{"num_attention_heads": 4, "bias": "none", "tie_word_embeddings": "early", "extras": ["some layers without attention", "local attention windows", "paired heads", "gated attention", "value embeddings", "hashed n-gram embeddings", "a smear gate", "an embedding shortcut", "capped logits"], "beta2": 0.95, "warmup_steps": 345, "doc_mask": true}
Each number is 128 + 32 x the weight over the matrix's rms, rounded and kept within 0 to 255. Layers, rows and columns count from 0.

# layer 3 attention key, 256x256, rms 0.101, rows 116-127, columns 0-127
[[138  88 144 115 172 131 146 125 148 154 161  95 133  90 163 138 128 160 151 180 152 124 113 141 104 105 130 138 109  98 138 155 149 141 138 181 139 133 197 109 126  78 108 123 141 131 103 201 117 113 135 159 180 178  71 131 124  78  98 131 108 113 118 106 129 115 129 107 168 138 110  86 142 116 111 192 103  96 112 128 149 156 133 131 166 155 134  92 134 120 104 114 127 123 128 122 139 113 120 147  73 139  94 171 114 135  65 103 116 110 131 150  94  94 132  46  91 168 125 122 167 164 117 102 109 171 143 131]
 [108 119 104 141 158 117 100 135 112 204 165 117 110  99 118 191 150  91  24 110 154 116 129 173 137 127 144 133 169 104 140 175 149 140  83 123 232  93 150 163 139 114 116 107 110 105 114 180 120 130 174 138 154 111 114 135 101  88 140 146  93 107 158 146 128 171 161 116 139 137 142 111 130 101 118 124 140 139 127  96 157 122 119  87 116 135 140  91 127 124 116 123  71  97 209  88 118 110 180 173 129 173  82  93 127 118 122  93 135 138 136 193 142  91 167 115 131 144 119 170 121 128  88 124  80 118 131  60]
 [ 85 148 129 115 153 122 145 148 170  78 124 166  48 166  52  95 100 130 175 119  99 117 139 115 136 173 117 114 127 168  81 125  75 121 209 110 102 128 104 206  61 159 135 102 102 150 195  92 141 112  92 106 140 160 118 144 124 150 134 117 187 155  51 139 104 168  97 144  98 152 140 129 179 160 114  96 169 114 121 131 118 158 100 183 124 161 120 123 131 116 149 167 137  92  86 154 119 210 109  69 127  56 155  73  99  95 184 163 153 139  60  94 174 133 135 134 203 109 147  97 103 145 159  65 152 161 114 144]
 [184 129 108  92  66 127 124 133 162 119 129 128  81  92 176 152 127 143 109  65 106 111 160 108 156  77 115 106 171 148 131 100 164 167 131  84 110 108 152  99 153 125 157 150 193 118 150 120 130 167 123 113 164 108 135 130 142 148 132 136 136 106 170 173 137  97 117 156 154 127 133 149 111 104 140 101 158  99 157  88 110  71 145 141 145  82 117  96 104  87 120 158 105 150 137  93  87  43 160 138 145 147 106 135 157 111 183 193 106  87 126 136 123 157 129 154 188 122 157 121 106 148 121 148 104 102  97  84]
 [136 105 180 128  96 133 133  91 147  90 126 132 178 133 104  93  64 156 148 101  29 115 158 105 112  82  95 129 105 160 172  76 160 120 195  97  71 176 170 135 154 150 163 130  92 144 159  97 142 127 116 118 110 123 121 112 129 182  82 123 117  99 165 117 147 160  73 122 127 141  91 165 121 143 147 168 175 104 118 128 117  69 158 130 117  86 131 124 126 119  83 150 122 146  77 103 124  96 112 121 182 140 124 105  86  94 163 113 106 114 131  50 144 150 137 162 106 170 138  88 115 129  77 194 170 129 110 175]
 [134 192 104 105 178 116 167 163  51 193 134 116 112 104 170 150 137 163  96 171 161 156 115 143 180 113 154  92 121  53 105 153  92 122  85 168 170 106  85 118 111  59 123 129 141 124 131 200 131 137 147 157 150  97 139 150 113  51 128 158 101 157  83 148  81 104 205 143 127 140 183  78 171 161 142 161  84 106  99 149 133 133 124 130 167 158 139  83 188 175 140 124 121 180 173 146 102 152 124 152  88  89  94 164  95 169  77 156 119 190 104 189  79 121  74  59 130  97  87 141 157 150 135 100  69 132 127  67]
 [159  82 130 113 185 124 161  97  93  70 136 125 157 120 137 106 126 172 109 144 132 138 152 145 127 143 127 137 119  80  79 139 134  91  88 135 157 127 111 141 141 105  82 153 127 123 130 159 130 147 118 192 166 141 143 159 188 150 163 103 157 153 150 130 206 119 145 106 102 156 186 138 125 100 135 142 113  97 150 107 136 159  95 102 176 139 110 145 189 158 169 102 200 121 138 205 152  96 101 125 103 110 131 188 120  84  77 130 181 138 134 185 129  70 109  57 123 151  84 113 140 114 174  74 126  90 122 126]
 [134 123 105 144 131  74 120 183 127 210 148 152  79  83  97 147 119  83  53  97 159 110 111 112 121 113 143 145 121 106 155 184 134 178 152 129 112 134 213 119 138 145 151  93 179 159 128 140 126 144 186 125 154  99 113 121 109 131 111 118  75 112 176 137 124  85 141 112 157 136  89 107 131  72 133 127 108 156 163 107 172  98 131 135 122 159 149 142  79 132  95 120 125 163 133  62 115  61 134 190 101 175  85 120 126 149 153 109  87  84 147  72 120 141 136 148 141 119 123 205 125 105  94 167  89  99 141  89]
 [125  89  86 101 178 109 126 129  85 169 139  94  76  69 141 116 159 109  54 125 254 140 142 194 161 129 113 178 177  75  64 198 142 106  47 109 159  99 104 115 128 147 132 149 128  74 121 171  66 162 113 120 157 115 167 137 136 103 169  96  99 222 158 138 182 156 131 146 121 152 155  92 154 106 124  99 124 126 157  96 123 144 140 114 104  88 127  97 101  83 143 126 109 112 106 148 121 136 156 110  92 114 129 149 184 104 100 155 179 130 111 191 127  86 137  94 125  97 128 137 129 132 117  81  98  94 137 102]
 [175 185 107  78  51 129 104 172  74 165 111 172 193 142 108 145 139 152 148 206 125 152 186  62 146 181 146 103  93 103 128 155  98 216 107 142  92 167  91 131 124 150 139 146 187 195 136 145 121 173 141 152 156 160 183 122 116 124 101 141 122  71 160 153  58 150 162  82 106 135 106 148 127 124 124 203 126 163  62 144 146  59 208 195 139 133 135  90  76 171  82 140  92 195 103 129 216 175 140 125 107 127  77 149  95 165 154  86 120  84 137  52  81 182 114  96  35 134 155 153 200 107 171  89 142  62  88 151]
 [164 125 144  82  75 101 145 146 137 147  99 158 155 145 192 193 102 151 112 123  70 122 188 117 112 125 170 147 173 154 107 172 146 206  87 134 117 137 124 151 105 133 136  74 179 176 125 103 123 181 104 176 158 181 133  93 139  58 118 164 131  52 147 180  83  64 152 133 157 101 131 170 135 111 134 126 136 110 134 168 137 137 131 103 183 147 151  81 147 119 126 118 129 114 144 150 156 133 132 106 161 142 158 151 148 128  59 176 142 154  97 147 118 142 104 118  81 114  95 147 152 107 124  51 109  85  85 125]
 [111 127  78 171 146 133 135 167 116 123 108 133 102 120  99  93 144 126  63 121 195 140  50 107 134 171  97 147 128 136 162 127 149 111  63 176 170 127 147  65 130 125 136 122 155 113 118 149 133  97 146 137  97 122 134 142 145 100 168 134 141 169 102 101  91 175 125 138 191 169 121  68 132 122 152  96  93 124 126  80 124 133 143 151  84 205 113 176 114 142 134 111 124  74 152  72 130 125 118 127  76  72  98 130 138 114 125 109 150  88  95 152 104 113 187  97 128 130 101 159 140  97 148 144 120 119 144  88]]
# layer 3 attention query, 256x256, rms 0.103, rows 117-127, columns 0-127
[[143 195 166 132 110 144  44 112  84 128 112 170 119 151 138 107  81 173  79 141 164 153 111  91 167 135 192 119  98 122  53 116 129  82 130 106 120 133 121  99 142 126 167 107  95  58  91 128 133 122 108 160  93 114  73 134 148 103 129  73  98 139 107 155 135 145 245  96  85 139 124 122 123 208 116  94 112 150  99 112 115 126  83  81 156 139 138 164 118 146  95 125 118 146 152 184 152 131 126 141 117 147 116  97 222 135 115 110  92 148 178 149  74 126  87  89 153 164 108 154 117 149  94 110 118 128 141 110]
 [127 142 109 120 171 172 174  81 119 104 104 119  98 126 130 131  36 139 132 156 157  86 150  73 167 118 157 160 154 165 152 107  87 134 124 114 139 123 152 183 167 185  82 161 163 152 143 110  62  51 147  82 171  82  99 165  99 173  60  91 143 170 108 109 103  77 126 151 188 120 112 108 133 112 137 136 136 132 165 173 138 138 160 135 141  87 160 153  83 131 118 152 147 110 141 134  87 134 103 107 103 112 157 152 122 155 126 167 136 113  66 142 158 124 137 147 163  57  86 164 153 134 123 124 125  86  99 154]
 [112  60 150 152 121  93 137 114  72 124  95 149 146 132  88 116 153 130 125 107 127 141 110  49 142 121  63 105 133 129 105 184 156 140 103  86 117 119 174 169 129 113 141 125 193 146 128  81 131 138 103 137  83 103 111 171 135  95 130 120  91  80 146  91  95  88  57 117  83  78 123 109 125 142 111 121 105 114  83 135 100  74 149 125 154 171 129 113 166 136 152 113 133 137 163  31 117 211 154 193 166 108  97 151 158 126 104 176 153 131 106 113  81 158 173 110 104  77 126 135 165 182 137 138 163 142 134 138]
 [143  45 136 177 139  29 192 156 125  88  91  82 133 106 150 163 117 130 166 129 126 136 137 111 111 159 110 132 159 113 162 126 149 150  97 121 115 142 161 132 127 133 102  94 207 181 157 117 199 111 144  87 103 124 137 128 122 111 137 140  98  77 133 114 114  78  84 101  84 112 121 155 104  51 128 155 143  99 119 110 133  99 186 107 145 148 106 131 150 129 146 118  75 140 120  77 135 131 137 153 144  70 142 194  79 127 128 114 175 142 147 122 117 129 185 116  49 119 128 124 172 123 175 128 149 115 132  90]
 [130 203 126  87 142 183 108  78 136 229 148 168 178 121 130 113 152 124 127 115 116 132 130 126 148 106 130 158 127 184  80 145 144  85 130 133 149  91 117 105 107 106 172 171  65  90  83 143  94 171 113 172 139 120 164 102 127 112 148 159 102 143 162 134 148 188 148 142 156 141 109 134 147 190 108 143 116 128 145 144 141 139  89 142  97 137 132 108 101 134 102 131 109 120 178 169 143 130 161  76 130 172 107 112 187  95 140 152  89 108  92 179 102 150  72 107 180 163 133 122  98  79 135 122 125 155  96 109]
 [192 165  99  54 123 191 146  29 149 155 193 144 177 144 154 112  77 131 142  94 156 138 105 148 125 140  74 131 152 139 100  62 152 115 119  94 163 132 155 151 149 101 103 141  81 111 106 144  67 155 100 112 141 137 102 131 180  99 161 162 109 137 106 109 122 175 173 128 154 125 109 143 146 163  87 187 114  93 154 189 174 164 134 178 124 107 154 116 125 134  84  89 137  99 165 164 101 116 120 172  96 150 137  97 151 219 124 139 137 121 132 205 105 147  51 106 169 129 133 103 120  84 116  97 109 131 126 122]
 [148 108 167 163 121  98  66 152 156 134 134 141 133 124 154 153 126 146 106 104 168 150 145 152 180 163 130 138 149 120 126 152 119 183 140 146 108 113 129 117  91 141 195 162  88 124 138  83 147  82  74 156 110  90 113 162 110 150 102 145 128  84 143 146  80 133 127 129  93 152 128  92 139 190 142 113 118 181  41  72 146  65  88 120 132 147 141 132 158 132 111 128 128 133 161 156 145 147 171 124 123 129 159 106 166 100 112 150 143 117 145 107 101 141 119 168  90 202 177 139 139 160 133 149 119 149 115 122]
 [127 184 126  92  87 180 103 125  98 159 134 148  61 139 133 115 146 140 101 146 118 158  73 110 123  74 159  97 103 117  80  75  92 129  80 184 119 114 135  96 159  88 138 132  40  49 118 137 138 153 165 156 127 127 104 110 154 108 161 135 156 149 150 168 176 110 134 145 123  81 168 163 100 151 116 113  79 157 155 126  50 133  87 105 102 147  85  72 147 121 119 146 101 119 141 164 139 182 103 136  44 143  95  42 141 118  85 161  68 155 121 186 136 104  71 117 157 183 172 116  68 153 149 136 117 101 122 160]
 [158  76  76 182 168 103 168 123 145 175 159 137 142  70 149 101 199 145 170 146  41 123 184 135 136 162 182 145 144 121 127 133 132 191  79 128 155 169 114 120  88  69 114 171 110 177 141 148 158  91 150 132  84  98 160 124 127 125 103 162 103 174 144 133 111 129 121 127 134 131 115 118  91  63 105 148 163  83 167  79  65  59 124 131 115 126 120 112 159 140  32 140  97 155 128  88 144 138 139 119 116  90 141 178  15 102 132 127 120 114 153  80 142 160 161  97  97 136 210 115 154 145 184 102 141 127  99 170]
 [137 104 131 136 143 109 114  95 107 106 133 116 133 140 180  96 126 127 103 159 137 118 104 115  93 191 175 117 121  86 144 144  93  81 154 129 104 116 121 125 166 132  99 114 159 157 133 128 152 187 143 102 127 144 104 127 136 112 104 122 109 113 101 133 118 136 128 104 110  74 178 132 122 119 127  74 121  80 121 182 153 151 157 115 148 141 162  82 138 114 105 121 131 122 179  84 129 105 144 147 122 153 148 132 106 144  98 146 134 128 147 137 145 161 119 125 153 110  78 153 157 125 118 119 126 104 125 110]
 [158 143 176  92  84 167  80 111 166 136 138 137 115 147 127 148 132 118 130 144 128 152 130 144 163  85 119 132 177 117  91 154 105 156 226 131 139 118 121 126 135 141 175 130  89 137 125 129 127  84 111 142 121 121 112 114 138 142 127 120 140 177 137 152 125 125 124 172 148 141 151 116 119 170 145 143 105 147 161 125 147 141  94 118 128  85 114 161  99 118 120 127 150 111 116 214 135 125 128  85  95 170 148 117 175 114 153 174 104 134 135 178  80 120  89 182 165 162 113 133  66 113  84 114  98 143 121 139]]
# layer 3 attention value, 256x256, rms 0.0938, rows 64-79, columns 0-127
[[ 85 110  83 165  67 161  95 118 121 119 117 186 144 119  76  84 140  74 106 155  64  87 165  87 111 105 118 183 131 139  92 136 174 136 101 158 130 142 134 106 161 122 152 125  57 124  92 141  93 152 108 132 112 113 134 111 113 139  99 121 112 169 135 155 146 157 155 120 132 113  81 126  73  92 106  98 146 176 122  69 109 144  77 117 117 129  93 144  85 110 101 147  98 123 142 210 149 145 149  39 129  81 183  92 165 112 117 125 125 151 148 145 199 147 121 115 151 129 138 137 120 134 135 111 143 106 118 135]
 [138 150 152 134 172 137 123 185 102 162 107 128  68 107 160 125 140  97 117 153 106 144 106 155  50  97 161 108  78  83 120 179 102 124 100 152 131 116 139 136  89 151 124 105 145 123 107 135 144 114 109 129 115 113 143 130  87  94 163 206 114 153 111 141 138 112 184 138 153 137 200  80 115 155 181 120 124 127 128 148 196 134 139 120 108 117 142 126  89 130 222 161  98 148 186 129 106 147 122  66 152 166 151 129 187 110  96 119 152 155 132 126 124 122  83 154 104  86  60 168 140 136 147  93 105 145 164 248]
 [164 107 109 172 140 136 125 127 147 139 161  96  80 118 168 163  94 129 163  91 155 137  90 150 101 155 157  87 176 156 175 149 116 118 147 136 162 107 127 185 128 154 130 106 186 129 122 120 133 131 112 132 144 152  99 150 107 116 162 162 139 168 116  98 146  71 115 134 156 134 124 217 124 141 123 110 111 134 153 109 145 140 184 136  95  84 121  92 153 105 187 127 110 104 133 117 116  79 120 134 122 101 143 177 151 156  97 128 141  80 123 108  98 135  97 144  54 105 112 138 146 153 131 130 117 139 121 142]
 [116 138 130 100  90 178 118 110 146 158 148 117 135 166 144 144 116 127 146 164  86 157 101 144  38  62 100 156  80  78 122  94  63 129 123 162 145  90 120  77 102 114 112 146 100 119 111 115  72 157  94 124 121  85 141 120 158 152 225 104 126 131 135 135 104 162 118  73 129 154  91  47  86 133 129 136 108 193 131 163  97 145  30 191 100 111 148 134  74 150 132 135 209 124 199 154 127 131 134 173 114 179  89  96 200 106 126 121 120  96 141 164  83 116 115 161 133 119  62 149 118 127 101 119  92 111 117  97]
 [ 95 146 187 135 138 159 112 159 131 138 161 138  78 137 194 140 130 101  95 126  69 132  86 141  75 115  82 109  96 116 161 160 172 139 119 135 134  68 141 122 140 103 148 102 148 126 154 125 136 116  95 119 167 126 122 128  86 116 188 152 119 170 133 141  83 125  97  67 149 108  97  18 126 148 183 118 126 102 144 142 108 125  84  89  84 148 108 126  96  95 206 136  94 115 173  95 161 112 129  94 122 168 117 181 203 103 138 179 127 115 146 139 115 123 127 187 119 123  95 123 126 142 158 103  83 103 119 139]
 [150 141 186 102  81 155 112 117 114 123 138  92 118 123  95 118  82 110 159 100  80 140 174 164  98 181 143 159 157  98  91 167 176 112 173 161 143 118 194 102 105 137 126 157 144  93  35 152 136 209 105  78 129 135 120 146 164 133 153 170 124  81 131 115 177  65 126  90  76 146 122 215  91 162  97 131 128 244 141 108 108 123  54 108 125  97 107  89 112 124 101 131 126 125 104 255 139 173 148  41 118  84 166 126 152 111 123 127 114 132 159 123 106 131  55 104 109 211 140 119 125 198 132 133 116 114 143 208]
 [ 31 136 161  75 119 140 117 131 155 134  90 124 138 155  55 107 117  81 118 172  78 102 129 161  92   7  80  98  29 101 110 160  80 143  96  91 158 207 139 142 164 104 136 141  42 114 157 124 128 133 125 119  98  95 128 125 136 120 136 118 129 103 109 125 115 171 119 178 158 130 166  88  91 122 112 133 130 158 137 159  75 128  44 162 123 152 111 138 120 123 122 129 186 125  92 177 125 201 150 157 109  98 146  92 179 122 105 149 103 138 116  97 163 128 117 122 146 110 127 109 110 147 124 111 145 125 136 132]
 [ 84 139 161  59 122 118 131 156  93 102  89 121  54 123 126 115 145 147 164 133 111 107 100 159 131 113 121  86  64  55  85 125  97 117 132 114 138 148 148 124 143  91 126 124  90 103 161 153 203 157 141 158 132 114  96 129 116 102 149 159 140 130 135 122 118 108 199 175 158 124 228 121 153 129 182 186 115  89 150 194 135 118  85  96 155 174 123 102 129 124 147 122 121 137 119 167 113 128 138 133 186 118 146 156  99 138  91 108 140 158 140  91  96 117 111 129  80 145 107 122 136 127 143 101 116 175 158 203]
 [ 87 156 175 135  90 185 131 128 113 138 107 172  98 117 118  95 147 102 137 193  39 150 108 140 124  39 111 173 120 100 105 113 115 130 113 152 153 140 140 108 132 111 155 103 127 122 121 105 108 161 142 119  97 139 151 175 128 145 129 142 138 144 125 139 108 134  91 150 103 120 114 126  38 142 103 124 142  89 121 124 193 121  68 147  94 141 142 101 128 139 179 130 163 149 102 107 144 191 145  48 139 139 158  82 186  76  41 132 121 113 135 131 139  98  84 109 144 175 102 160 129 145 139  91 114 118 130 130]
 [133 149 159  91 100 159 111 121 130 109 134 123  80 132 211  94 146 176 106 156 150 137  79 150 157 151  81  76 154 170 151 100 132 150 121 151 148  69 151 163 100 113 138  82 111 127 120 115  89  99 145 154 140 123 102 145  99 108 128 180 132 179 120 124 111 117 138 171 156 109  83  78 156 159 145 122 131  87 102 156 154 154 179 124 145 173 135 121 122 109 138 117 184 117 187 123 137 116  95 132 141 157 120 128 173 140 109 126 128 101 138 111  97 112 154 158  85 108  61 142 156 115 125 112 107 149 127 118]
 [154  90 137 136 207  85 124  71 126  85 139 156 114 119 140 115 156 149 100 107 111 123 167 100 134 116 167 121 169  83 109  79 137 135 160  97 113 169 118 149 164 140 118 115 145 123 103 136 162 147 121 133 146 141 115 120 130 126  95  93 138  99 140 143 124 137 147 119  98 129 140 187 174 129 158 113 131  81 124  47 144 118 148  74 145 101 144 148 163 111 118 110  86 135 159  61 148 107 141  76 163  92 173 117  33 130 101 124 105 213 134 132 157 120 113 146 114 164 214 128 103 107  88 154 197 123 115 109]
 [151 102 134 102 114 165 154 136 113 124 112 124 167 145 161  78  99 127 128 148  70 155 111 162 126  99 139 101 139  92  95 121 102 111 149 144 150 122  87 118  99 144 119 149 127 128  74 108  85 186 134 113  82  84 190 146 143  92  97 106 142  70 141 130 120 116  94  31  68 149 182 190 130 141 102 147 109 155 117  95 220 114 126 160 152 100 164 100 145 120 193 127 176 145 152 128 108 255 135  91 160 109 138  95  74  93  63 117 120  93  85 128 135 118  68 110 110 133 114 137 121 157 125 115 156 130 134 126]
 [ 70 121 115  96 102 186 123 150 153 147 128  90 199 133 171 140 123 132 181 128 140 123 118 134 203 102 116 196 134 162 129 157  73 141 174 145 135 100  85 118 134 161 140 157 168 138 174 127  87 121 116 111 130 124 157 147  96 162  99 160  96 133 142 123 106  46  31 105 152 115 121  56 154 148 122 157 105 125  48 207 174  69 201 156 110  95 118 127 105 141 132 130  80 116 121  97  97 114 142 111 129 228 173 121 144 141 198 150 138 119 123 162 111 134  85 168 132 127  81 139 128 101 162 151 124 128 108 123]
 [105 155 127  79 126 141 150 151 136 132  90 121 127 140 158 138 145  60 132 114 141 133 126 186 105 103 106 140 116  37 106 161  89 128 110  90 119 150 111 132  74 116 122 174 133 138 130 144 106 149 111 118 127 128 125 189 120 119 211 132 118 110 136 139  98 119 149 117 130 138 198  85 102 141 159 149  92 147 169 146  85 109  48 133 130 110 144 135 117 143 185 137 121 138  71 162 140  96  78 115 107 202 122  91 144 137 139 128 129 109  97 112 119 137  85 155 164  87  93 137 121 139 139 120 112 131 104 197]
 [134 124 169 153 175 133 112 179 153 110 128 129 200 118  90 123 155 135   0 104 119 157 154 148 155 157  93 102 140 143  87 120 200 112 149 142 138 115 139 117 117 123 154 116  67 126 124 120 149  61 136 148  73 111 136 141 142  72  77  58 144 121 116  94 157 128 144 194 126 155 172 104 122 159  90 112 137 148 136 169 214 158  81 127 139 143 100  99 160 127 100 145 145 131 129 187 113 168 133 151 114 109 105 132 143 134  92 119 115 151  91  85 142 102 162 107 128 150 170 112 140 167 136 110 134 140 146 149]
 [106 103 152 161 184 117 134 157 148 117 155 101 127 115 152  99 107 145  81 157 191 161 118 158 156 128 107 138 172 133  77 107 176 132 123 139 116  82 132 141  89 130 134 138 131 121 115 139 150  87 154 102  92  82 128 140 129 125  93 133 152  89 130 110 122 166 127  82 117 126 133 109 127 146 151  80 128 166 166 115 170 103 130 143 161 144 146 148 119 125 145  84  94 122 128  86 116 169 115 176 122 119 125 141  64 132 136 104  91 173 112  99 158 133 116 124  85  97 144 128  93 142 155 114 136 101 151  80]]
# layer 3 attention output (transposed), 256x256, rms 0.0952, rows 64-78, columns 0-127
[[134 116 117 137 138 140 107  81 130 155 122 154  94 107 155 166 138 121  52 109 102  87  97  82 171 154 197 123 114 129  42 154 164 118 151 185 125 149 170  87 176 146 119 149 131  55 154 155 107 125 104 136 167 157 124 124 131 134 140 111  44 180 163 178 100 140 154 170  86 146 109 127 149 152 135 135 128 127 106  87 110 158 122 147 137 156  47 162 132  85 156 207  85 145 102 167 124 108 181 143  93  72 175 154 144 149 152 137 147  99 121  95  69 147 123  81 152 165 141 157 108 110  89 145 137 162 108 104]
 [109 123 123 133 127 135 190 123 133  88 121 128 153 108 145  80 125 127 125 126 140 122 115  98 114  79 104 117 127 151 148 147 195 150 131 181  41 107 161 126 112 146 135 103 135 148 131  71  80 129 114 136  91 103 174  82 134 115  96 104 141  88 118 204 126 128 132 144 183 137 181 118 140  88 167 137 130  60 124 128  69  86 114 138 146 130 118 155  70 123 128 120 123  94 174 159 105 149 192 200 157  93 180 102 144 133 109 103 132 162 122 120 100 133 101  64 158 140 110  95  95  81 100  56 143 113  97 139]
 [134 121  84 122  99  83 169 159 144 132 154 122 130 140 151 121 158 125 128 131 164 145 137 133 118 145  96 124 142 108 110 144 147  88  79 118  98 147 237 146  96 119 172 104 120 110 138 146 103 123 105  90  78 134 175 118 111 112  76 103 145 131  78 118  79 155  46  72 210 109 189  94  75 111 136  97 139  43 150  99 119 114 138 192 135  99 156  87 150 144 146 122 118 102 135 101 163 118 255 129 125 124 140 145 132 139 120 109 197 138 134 132 150 119 151 110  64  99 133  83  89 106  96 113 143 141 129 130]
 [100 149 156 204 110 174  60 116 128 150 138 181 110 153 155 143  87 100 131  97 148 149 153 156 128 120 147 111 177 137 151  99 143 141 137 126 146 140 124 140 113 210 121 105 128 147 120 109 109 124 133  89  94 141 145 116 103 139 180 139 132  99 184 156 137 117  99 197 103  78 156 114 176 150  95 171  96 106 113 100 120 110  92 125 113  91 135 129  64 107 114  48 132 125 112 160 122 100 135 166 126 147 117 107 165 116 130 129 131  87 102 132  65 119 148 128 151 133  89 124  99 123 154 148 102  94 137 115]
 [146 136 137 161 119 120 199 136 140 141 112 132 171 111 214 145 121 183 102  95  88 153  76 118 112 154  98 143 107 107 163 133 141 125 102  93  71 118 184 110 120 122 131  94  79 122 146 167 124  82  57  96 129 181 101 133 165 118 132 108 142 125 104 151 124  93 167 186 175 152  94  54 155 174 156 138  98 132 157 117  79 131 141 127 125 146 164 148 119 166 165  92  87  86 109 236 157 125 181 121 123 121 163 149 183 154 140 151  91 107 108 120 123 138  98 104  91 183 101 104  67  71 111 110 104 120 182 130]
 [166 162 124 157 100 139  88 153 160 135 153 138 189 142  75 124  36  51  87 128 165 165 190 146 114  70 118  90 154 181  98 110 153 150 149 170  65 148 138 157 218 119 138 115  42 132 104 103 140 141 117 146 106  76 176  81 104  90 105 140 140 112 161 118 132  89 115 170 101 121 149 186 128 122 157  99 155 117  96  55 152 124  57  89 159 141 100 109  26 151 183 147 133 103 122 162 125 136 179 110  99 121 152  88 183  98 112  95 137  72  83 125  92 120 167 140 133 169 109 108  78 124  73 121 132 139 168 143]
 [119 146 132 157 121 167  37 130 112 128 149 116 111 173 105 144 166 152 115  85 112 114  98 106 160 136  84 129 156 106 146 130  83 139 111 106 155 100  62  89 141 122  57 105 154 117 113 159 136 162 140 148 107 116 164 142 131 149 121  88  99 180 191 162 159 195 153 229 142 132 163 109 133 150  68 137  79 116 187 145 134 180  98 158 185 106  92 130 113 134 118  57 108 120  83 170 130 120 118 171 126  59 156  89 124 101 131 165  51 129 164 153 109 115 137  89 202 156 107 150  90 137 118 111  67 143 182  99]
 [159 122 126 119 150 145 162 133 113 126 119  52 138 178 133 165 150 118  63 157 125 137 108 106 141 104  93 124 100 177 102 114 122 136 128 123 120 103  98 141 143  83 124  95 102 144  79  89 122 133 130 141  85 132 111 118 146 134  65 104 130 173 128 123 160 149 153 162 122 144 154 120 115 129 132 140 120 146  80 131  82 164  70 131 177 123 107 144 136  86 123 112  85 109 139 130  89  77  97 102 119 142 164 107 101 165 112 138 110 160 184 147 123 144  89 123 123 153 119 136 107 104  88 116 152 127 155 127]
 [ 89 155 160 127 154 120 114  96 124 129 113 182 144 145 137 138 158 120 114 131 133 142 166  79 118  81 123 154 107 139  90 157  89 181 178 194 114 145 138 136 137 144 147 117 154 105 146  96 178 133 154 172 153  96 198 111  91  48 153 174 121  51 232 198 142  83 126 194 207  93 142 106 121 103 112 165 148  84 111 133 115 108 147 130 126 135 138 103 144  99 153 108 133 116 154 168 132 133 186 152 113 139 155  99 146 143 107 157 119  41 105 168  74 105 123  78 125 164 164 123 112  94 130 133  83 136  80  55]
 [ 83 141 101 146  89 117 169  98 129 147 105 160 185 124 148 140 173 185 169  89 110 118  72  52 158 154  47  69 106 119 205  92 141 125  95  77  53 114 152 159  51 108  99  99 144 119  47 146 136  75 166  94  52 139  17 173 127 130  84 124 130 135  78 115 135  92 156 148 117 145 165 113 129 130 140 116 159 108 142 146  98 157 128 137  66 129 171 112 243  87 133  61 185  82 164 104 198  80 166 148 121 140 105 196 133 157  98 173 152 127 163 138 155 154  90 105  45 137 121 119 164 140  88  90 155 155 166 124]
 [139  69 158  65 145 141 157 106 144 133 112  84  92  99  85  90 173 130 101  98 113 122 157  92 117 142 148 169  73  82 161  95 140 112 135 156 140 145  96 119 179 170 124 160 120 108 122 110 106 128  80 176 151 143  94 150 177 136 100  99 114  98  86 160  90 143 166  83 109 181  78 165 121 130 156 129 113 134 103 131 180  97 139 139  83  97  95 140 118 125  82 179  67 168 172 125 122 159 127 152 128  93 184 173  81 158 125 177 123 147  70  59 214 160 139 111 123 168 161 116 192  78 147  75 161 121 147 141]
 [ 73 134 150 169 117 135  65  94 116 144 143 141 180 129 118  79 191 116 104 106 115 164 138 117 143 108 170  92 211 172 142  90 186 131 114 138 132 120 152 106 148 129 122 153 147 151  71  46 140 135 150 118 105 138 163 117 122  93  87  97 145  75 191 130  96 136  96 134 159 101 168  85 109  51 136 168 127  87 103 124 172  74 144  85 152 107  89 100 138 131  96  63 163 108 190  57 106 144 135 143 132 101 145  64 120  99 110 145  69  82  37 154 118 140 115 118 129 156 138 113 101 122 100 122 130 103  93  40]
 [111 132 156 153 133 166  63 104 174 138 133 140 204 140 106 156 111 143 152 136 183 182 125 130  88 161 105  82 157 118 145 165 134 150 119 142 118 110  86  94 124 112 111 157 139 198  88 174 174 116 140 120 147 128 116 157  90 115 142 137 133 114  90 157 161 137 127 124 183  69 142  84 105 168 121 179 104 136 134 162 197 143 145 162 138 103 170 143 118 204  92  91 152  88  73 152 125 151  62 103 171 101 148 107 153 133  95 114 158 129 102 159 141  93  79 170  92 120  77 120 195 104  93 191  95  84 105 133]
 [108 147 141 182 117 122  90 123  93  58  99  79 160 183 143 149  84 112 110 121 161 175 188 153  85 134 199 107 149 161 136 128 128 113 108 136 182  94  93 107 160 154 134  73 146 158 172 144 124 138 141 143 108 110 163  84 131 134 135 129 148 104 141 190 156 134 102 178 120 128 143  81 133 119 139 192  67  76  99 136 130 117  80  98 188 119 140 144  61 137 107  73 131 130 175 143  96 132 117 142 130 132 124  36 157 148 153 113 116  97 117 163  34 119 139 112 144 135  63 134  76 149 108 164  56 115 101 101]
 [122 169  84 125 124  87 177 119 141 104 123 129 195  68  96 108 182  99  92 107  58  86  67 118 159 132  48 131  71 105 146 153 141 107 111 116  57 106 113 196 143  98  89 206 136 100 129 105 148 106 110 166  95 123 110 145  98 143  44  86  82 145 154 143 110 132 161 140 153 138 151 211 145 130 102  89 177 153  84 147 137 175 146  85 107 191 107  93 156  99 150 108 150 129 150  52 184 131 180 105 134 105  69 127 155 143 156 151  91 157 120 135 187 164 138 118 110  86 151 171 159 123  94  72 133 157 127 116]]